config.toml
num_hidden_layers = 8
vocab_size = 4096
norm_eps = 1e-05
positions = "rope"
qk_norm = false
init_std_down = 0.0037
optimizer = "adamw"
learning_rate = 0.00129
beta2 = 0.95
max_grad_norm = 0.5
final_lr_fraction = 0.0
doc_mask = false
Each number is 128 + 32 x the weight over its row's rms, rounded and kept within 0 to 255. Layers, rows and columns count from 0. Numbers have three digits each. The size before them is the row's rms in percent of the matrix's.

# up: layer 3 MLP up, 1024x256, rms 0.057, rows 3-15, columns 0-255
# down: layer 3 MLP down (transposed), 1024x256, rms 0.0532, rows 3-14, columns 0-255
up3 114:122121148135135118133145170139117100135111113203167102150157104125110172047071131070109131152111134096125143145083158189098104034123108132084171164160139137133159097165132124101115088113084134171158052130183110080120059099154143175218109177164101178125125087180157131127112076111181179110159181158114156123121141086113120145110174126065102063095136092121123157079151189144120155142121183157114117158155187138153144129103169097157125106141118113139116138083151121098172126094119131123102112074124143132086110119099099102053165145139082079100148121138118126131104114111133126097115060134167123133147139126139176163147117158143095108144147176132136143117146195102144137172178101156092187120123145071070165089026141136122168117089116146110138137153061101084086127147119121
down3 117:080187114165078141133112156172085148173146123060165137156095090121163153126129141087163068155132122149138097154155088157143142124142096128171145096083123153075113145155103146131114076112176142099134131130097105143131135115094160168112101140102152067170149077129172161154119170161101147201122097125135142161138082118117083107135142126115141147128079128059161135158148120129110177152139138106093151120093075135148098091162111113163107122097147153121156196209097133147208106103167120108131069118120163128099077125142115125137181081092140133105153126133117200102107130126105137061159122168127132092153098157071070166149150096108073117176221156093133114108114103085093090138076060119122176185172144193157062154180066110106093197106123136179143138103139160122158144150158113
up4 061:188058093178076139130106128146123104165118122151187151135131142167170115111137126116124133166146118198108117131141156132080145115130176137206151162101149113095127123128149174142158146141135113123179109157126133077166137105119141113131174120136084055141076097077112202099134152134131091106057104115093159176158174076115091156128142192167121088114152094096173148103115164110122129132110077111111126168161120127168079108109170099096057064120115077087064128161097124115137163133108156072141116082102098172141093156134088090150083120105099140102107073135075209152165135134096162143144108082127143120129046107095139098162125115160145101104155168145124132070085184123112167134141147131116177090140100089056165134063147133103150197157102120155124091091141146171082132099175111
down4 048:129156122117086146166129178109161136120159128150096100157154123180078183168087104141132151056066172077167136112152156142124115173136141146149132106129128119095154089122129107133082116096103130083082169124154114125118154099125077134178065149102193142152146157133174084132176117124156089159154098135119146055129107120127121151156138098082137139144150135157145072158122110106116104137119140169075109147110084154071139108128079165121069149091110113098079110068120173113166093135132173123094125133149139038162165091081108123147168069132155144145140190090151074145154088206166116088108070102102115114163211138090102129073117080157138132140127119122088177118165157172133140154123146194083113117137144101179147132195052106141088094122170176151128150136205175125145117172131115
up5 114:151102107142127105130115150130150108186142115131190156138155119125051127085137147142136074126127146150171124105124130127111138124157103074165140122076151149163159138141177103128185098072131094131149089170149156099067129081150141131155160129200133190125109099178094124113111134156196129115073112101148138160121098071090108164115168147044098139106143119124137126108071202121086180147107123105160148107087124088083148155083171117142054125150095132121160087145138149106121139106115154145077099077094090072075079108104085158129093130040090159154140104167162148134182192120137182123081147150168148069204080118114205107125139100122170145086145173190144169125117107135100177121155164115119203111112165101129140141100106154137120117133135175108121140131086142146052123103113111
down5 112:135088138097131122107167140159114137118158097130175140154128115140149057123179119114185058087185115125104137226163119201124181156119131095153130113134136132123160134139151133143189120062086110124143145132101128174105131109131148106132146149126050121143144152118168135114063102194145091089098108150166130098151157127128090107090112084130185155122023166099062104104165120146149107097096063107131124089192173134135183084118137107150128097205154122143141134170069150124201206102172100124148107151088120128124104104163114126149163123142171126058101107159092181090149109144134130178112124115178070140154120082129180151099122114129107151135098146151158085121100117108160111150100057139115162092184069121104166142139078183096096110085109125091124120121108096148147096120129100
up6 100:146118080101103162155118154102159086130147154105131188164188081203123147148100133141146077112122181130113113140198198071115122134156098141087094122107148115145134151103186129122067117083092163164148138175139148143109122125129156199132119120138147119131116141141086124163190137197120095110118131139125064195110117084149122088105092172145174125099133119128152176138155111131173161132172090087090073137138134152114172101068119143128134127136166165115143125152140136111075143144081167171175079114089102133120091133101146202124145109127041156125129186129085115109158121119072117115090072106145117124144131157134171152140113098133121129118133109142052119131170137100152188127079121044163116060057121101134139074123197143137114185141187168123129157184113151146081184112187136
down6 098:133179162156187136061130116056090100079088111092118128157139148184098168136155155127124128172109168138089164058112088168147202094138116141135123128140185159156148167094151105097128212185132154132100130090152114153083148151113171089146118152110201129140121067174138151086112089194128128078155098133121164145126168088139128133124080103107119081153190113136115100113102113086104088139143158129120129168118138107179074124180108126150149142105098099110119098185147169119185107189152133092168138141139162164096094163170098142088117130146131107122114061057139158099101099106141135140142192106147128141190124107132142134169153086106129128134126108167189150073145156094092124095122185141166138165166133099149093183088077086135123162107101104137165138115074114068115049112082139
up7 099:158103148111099122150134128138135101141138167112192186136145084070110134125093105141101099080161142161094051107146205097118126101125125128166107111154088115080150152131117055155106087099116102080164112156145105094117147127089201213153098076218199135110131114090090105109081142176145141107098151162154139181150082089064105139107043099147127133153146142144047180146134125171159161082200147144151148121124166153117124110118170093141155112136162139128098119130137143138096075147096120105194114119096157126092072176149114092121132093080117131166118101106081132139096115156153112177043152182110132081131115128125118089124148114113161083075182145150133143101160123124147144096122152105131153082152156082099134122125116066148218154082105127113114118155151152150085153154117110
down7 102:155101113165169139126115060144141208125093151135148208126169119165051142060218136116059108127212114080121115085144161161105162122144123131109102116140130103149156196127115138110157094155105150174189166130131143127180096128150109117192155161130091187088124089185150163102118098156143095162144100095113079141106174066106140101091180100134117115090142098118118117117176105082177088107146074153155094081165121159176093125125091100159115103118151102088128200172140061115107152114150178173128130173137075119125139166134063141141099188112099129078072121116142178136125121122182126099152147096163101175176090098123128157097124103166141147130089116127110116135149169106095143118124108136209093123136092116167162093129090119176118145129141117106102120115110091138136098141132071
up8 110:147104125117083182133071155095111114104127132170132132124170133149165150133139164136118092140117100105075106105122150144069168142099096111119101082114160139097103129130133151152083155083127139130142120182193219105179086193115077155102121170114114121157086130099091104163124170141119148150121180122149135139192094143101101126122119191139097106101129105116139113123115150119080139186184162152168125181186141104098055128078131074114134063177088158153151131151085112107097093129113151144141131071107096110136113146095119176184156102082142123145127088084123186130134126118106120068094129122197132109149169077144103142163113104142153078170148118087111141123134136057174112099190115111245137062107145109107132117130174183120110199138117133145090170117072133203079122153144112
down8 107:138175078096115102122120107111121182175086114114123097120084083084147096116103089174114165170151134166147128137140144144162110135099128105127156197091124141174134138103114118136121122153132201107112174097116074139124172100118089107096150106101128135071156158097196154128090110103070192161106136103106097072100149108099140162120087115119160111124088130152154143115064153189134140140109107133126114111144113164176187161134130091110121115134123100166110127125076154106131106136134104120163108135101188143197153081150069133111110153145179151148097126159180112117167067169172070179178127105074173135095144167141213128101142088078157170112186154126173122099158134168078188108075120142046128123166123136153100144171096070131140073136123114137128182078101172053143103059102133
up9 093:141087116071154132091109085124134087139159091157123147153190126167146105171181156183152152126142190138115131148140096102131127109159117164160122154123153092171146136178133168168089106126143108160147209151088169132143067105181080107124123105081092172100106126173149171101099084140057172051114178127147127161181134098111055126118093138154096085153141109169112154107081103206132169105152102142091105091091150132140096142095095100144098146148148117104116137095155164095032151166119096105121128139108044123123065074127108143132062182083084159107134107113128136112114145123102159121122159076149215122105109147161142084143104127151173084101121085127094146134118132097188157106121172082190095117152151074133145118142119070118141115136152106109089169103154102162147172128143164
down9 097:131139137189103155181116126080109145157128117107068134115073098052103105105149225116168130157128113171108099048142133103092135171104110111061128112108155146113131087150174129097140129162147106098103091125091127155124122166112159080100148096103125104132095124119134119127088107122192141183107109106148174134094088112118132129123112147192136131131198088129110115084153094107104138187064026169165174138157100060127107089167159111125168125084142114154091126122170068130142168124133144110175128136133099180152160168117095126132106133144209160109123132113159123114112100146134141083106125158130149143079117134101168157166142178141093150118103150104198141120131120090109142088175092154122091131098154142092108136119127128153146130118110184130136142141107145146093094127082255
up10 116:169114082106105097058147164047156052153129103136112099122129112102094155106185098101121148157060105179135148134139164119155107133117188133185105165161098180171103110174105067162087143115123145093087119113100158144133117130095152158141129162091133113153089084103157159153122115164165113095117221151116115113126138136149106140152175163103099116119085110082124123129154211156168132190122153157127083129100122090157089181105121110153119146154135116175042079131159117116161154092107123125136158127102039204120117194114132172110125130159119155188124119135139130108139106111100102156100101137140133136131168142163178131109076197102137103136133164123097100118121088155108172244149151092124113168164145111091061095124110081149140147115130127104151085097148130140061094133115073
down10 118:104110152110143135156077160108152133142122110127083126131053113075104122113125060133157184175139154187115140148126094100114160135129104177110125130121138110169081124104129106133120143106093081124117104077109123129208095139099121150115099101155126140202185164086190118161145150121182150166173151161125124117112076092156174082122122138085075080146102093168108132117148191128128124180097176110161129195064155138099068121187184131111102165128125093162136120105127148117132094167131121129200161142089145160158144156068199110125171098158043151144166146137107109162189113199145169113059089176137190116118119112109066129144163111100095123113142097099103121140142084118138137078142070098189096156090156126121146088109152106123115134116129129096097184119131190101125145075152174
up11 096:197118098117143151094133167058160104130117099135195196132104171158153116132155140159144106135134149156111149107111153142101159093181126130125097089076115169105142085132195145106127154100133152107108110149165094096094161153109146132138116162140099134125115127081118102127105189172123171043133170157093139134130112090147140111089146167075130165052139098086089119152107149202138167127122143089163075138155110156141120181105085065134155135154174118129103143103195160087136104129128122121155150171142067139130103130124068146176172105131147143122076166145144132120173161103086107126092155114107165080140105160209200132115103154115126130095097156152113121100169104083094200127107137088128212122212117149128151176176172102115134174096076124153088052188143139112101150113168123
down11 102:145147140140121182119122124132148122090100120121146154070073127083125132096132127125147120171132191140150101008143130046177150160121144194120184131084183135108102135119123115126077131118166123111145107088124113104173096127164105128138077125155191142139176049141084145138088119180164136177125127090152101137096156105143125180181078138145093118136219123123125153092169125083129141110109071136151148077104128027077116087160146151164182110161097138208110161131108151155145085148179065145133140080195170162098103170137145140131102137148105086146154115113149152127100172096147074115109123093122074103124126098118158113151136161161114123080116158079190168109097106121146098089175111167117154106088138109072150111098131156097167112138137140113184126150076144136151087126104129
up12 099:112074145154124131168172136193169148086109140177248136089119096131068140137109163220117084107142143116147126130128133157172142090133127138128134112188139142122139099104106172139140098122150101083148135116097113134138094128109122081140137160137111127099143113153073082105187142119119082140102094120076158108092136125081038119144146114074162057179144131117105142058158095128123222171154139145158066127131144153160132097144165100147113094169142106149107136175096058129146152172178073097123112153132152131110040104139152143090111164131120168200115157093113090148137168130112130070066049129152118085158144091140134151127161111123066140072140141164116106131162153141132151210155087162113124143117138155080077135112145089138162128154099137136152125093116096113096167150146152
down12 102:165135079149140130159177176098159135142116074141157183150165137156148097160140100125131135122109132110142146000118171088097090144153093109118095094147113098130120146118085107111147129109196075096095157157148119185129134155151092112135136132117112136150115208145120146132119090108122109033119107089140117194158150141121130075144087135126136136152210123152143110137072166134168155105121148147175148117125072113164117103122072129134105139058140120081120111108148153158114084109105110146145098140157098068161107064145109120148118156091154131107137166124157130083156095098125108168114158166089102166112154135130125193142166136108124203091117124106102099112145106159136158211143140118118167123134130184110172099138188146152096147199121160137114100145126118107137124085029222
up13 105:120122128110148123140105197114078140138109035160143133114134083143133159066145082112153116128127082147169115149133107164103129126157124080134165173120140105158082129153176162112129136153122072095107165117175138162178150139139093102130076166165084135145123081186148121110143054101108142201103117114097124144113183142137079158151161146112065038134099100129127195076144183083090136208111138060126135170155165099074111126092129126188092107183054149167153152074120146143160092119158146123163135087111126165144180145102173129151126164120135118174157118086151093138090160170106166130114116124102207143163146111114112089147164106142062144162163114082172135155124156112120149143155117124115131118093073130133055121070108145087168120151099138092109111061113150137128086105085111
down13 105:068173147117180161140153098128137103030142106169176116111135176142185119113164114141196112077127118106117151076134110137133151151163072079196135118133150133141119169171116095151121106107082163197133160140091134059146125146135118103131165177127119113145140184082130105070113170157099117147121108138096103119117118145080174110165111129049206116117139113161068132191065166155137179156151099118086136086173144167104156102144122049097156173089129082081127122106134148124098133149161154102097105153139043105123143105111093175108089133087143127100152136124142144173182180091177092139133131079138073123163141066120137170131095166124142102072132145101123078160143168141103115103112097121178103146162131135151183195150141119120124113140165142178147088101124095162128138165073130
up14 105:109150060158082118125137111092191109164109128123132066129135106143166111104151119126094076175083069120163076095101149117134098153082156118181090175164171090133165114128154158163132114084161167073168122095091118095197119122096122109128140121138130131168114131118120158093124151174208191091103062131150165107108182136131129134092152092131171107061137090083110139146056135150105135100126147148143117100160119166181105141131051070127141096149114109086187169169147174140107156089130194068194133117115102148119176154135096175140091124122131066135100168116133129128082179127161131119120132144125103095131093078135177100169092164149150145126159084174135080133183165169124145108063124118172141097084136082206140131150127087090086116159149096159151104111085152152108137090106137
down14 109:137127106169108105118105072090128153133204157141078098089115120157142105158108137065095110073136133060143121000111099164144102131129136143106138138162090137135160144121155110121188139093169083113114112136057125168167140090131129157105133087160145131098223153148136158120093125128117126118146152160162156135086126144120151111129156140139146130122227145151144123157144145137108105089107168126175144110120120111127156111111115114137239149096124136175135132132092128131125156164138160133149132170107132154167093141134132108091115120142185116140105153112195163158153114094115152136149108093113032129089099092183132037131142169038113161111132124104134174204100100087142176125112091105106127099107138143135123121120173129188134087126136147110087145091108104135179111115044178
up15 100:145112091137132123103059081080184118131116076130143129161146137175117130075150205159158074115171138155094060139132173117135155105126124055168138146130193116129111134124139147151153163109142137093141173116155160127145147114130104158167118101152176122186132158147113123138129180093165106087116098089120117144114155111081133098137115114141100122122133126094090108121117115080109193149116213173138062080121124140061074157094117148117049150117074165096168123148139168146129120153137167151174146109102138130068132122112140111079109117148124104161145125087126161175133168158202111060106116102126114111089178062102089131188094148090160058132146138165141140078211159083121105154137159055147130132088170156133150091113199145142129185078113149171109121166109099143151132068126084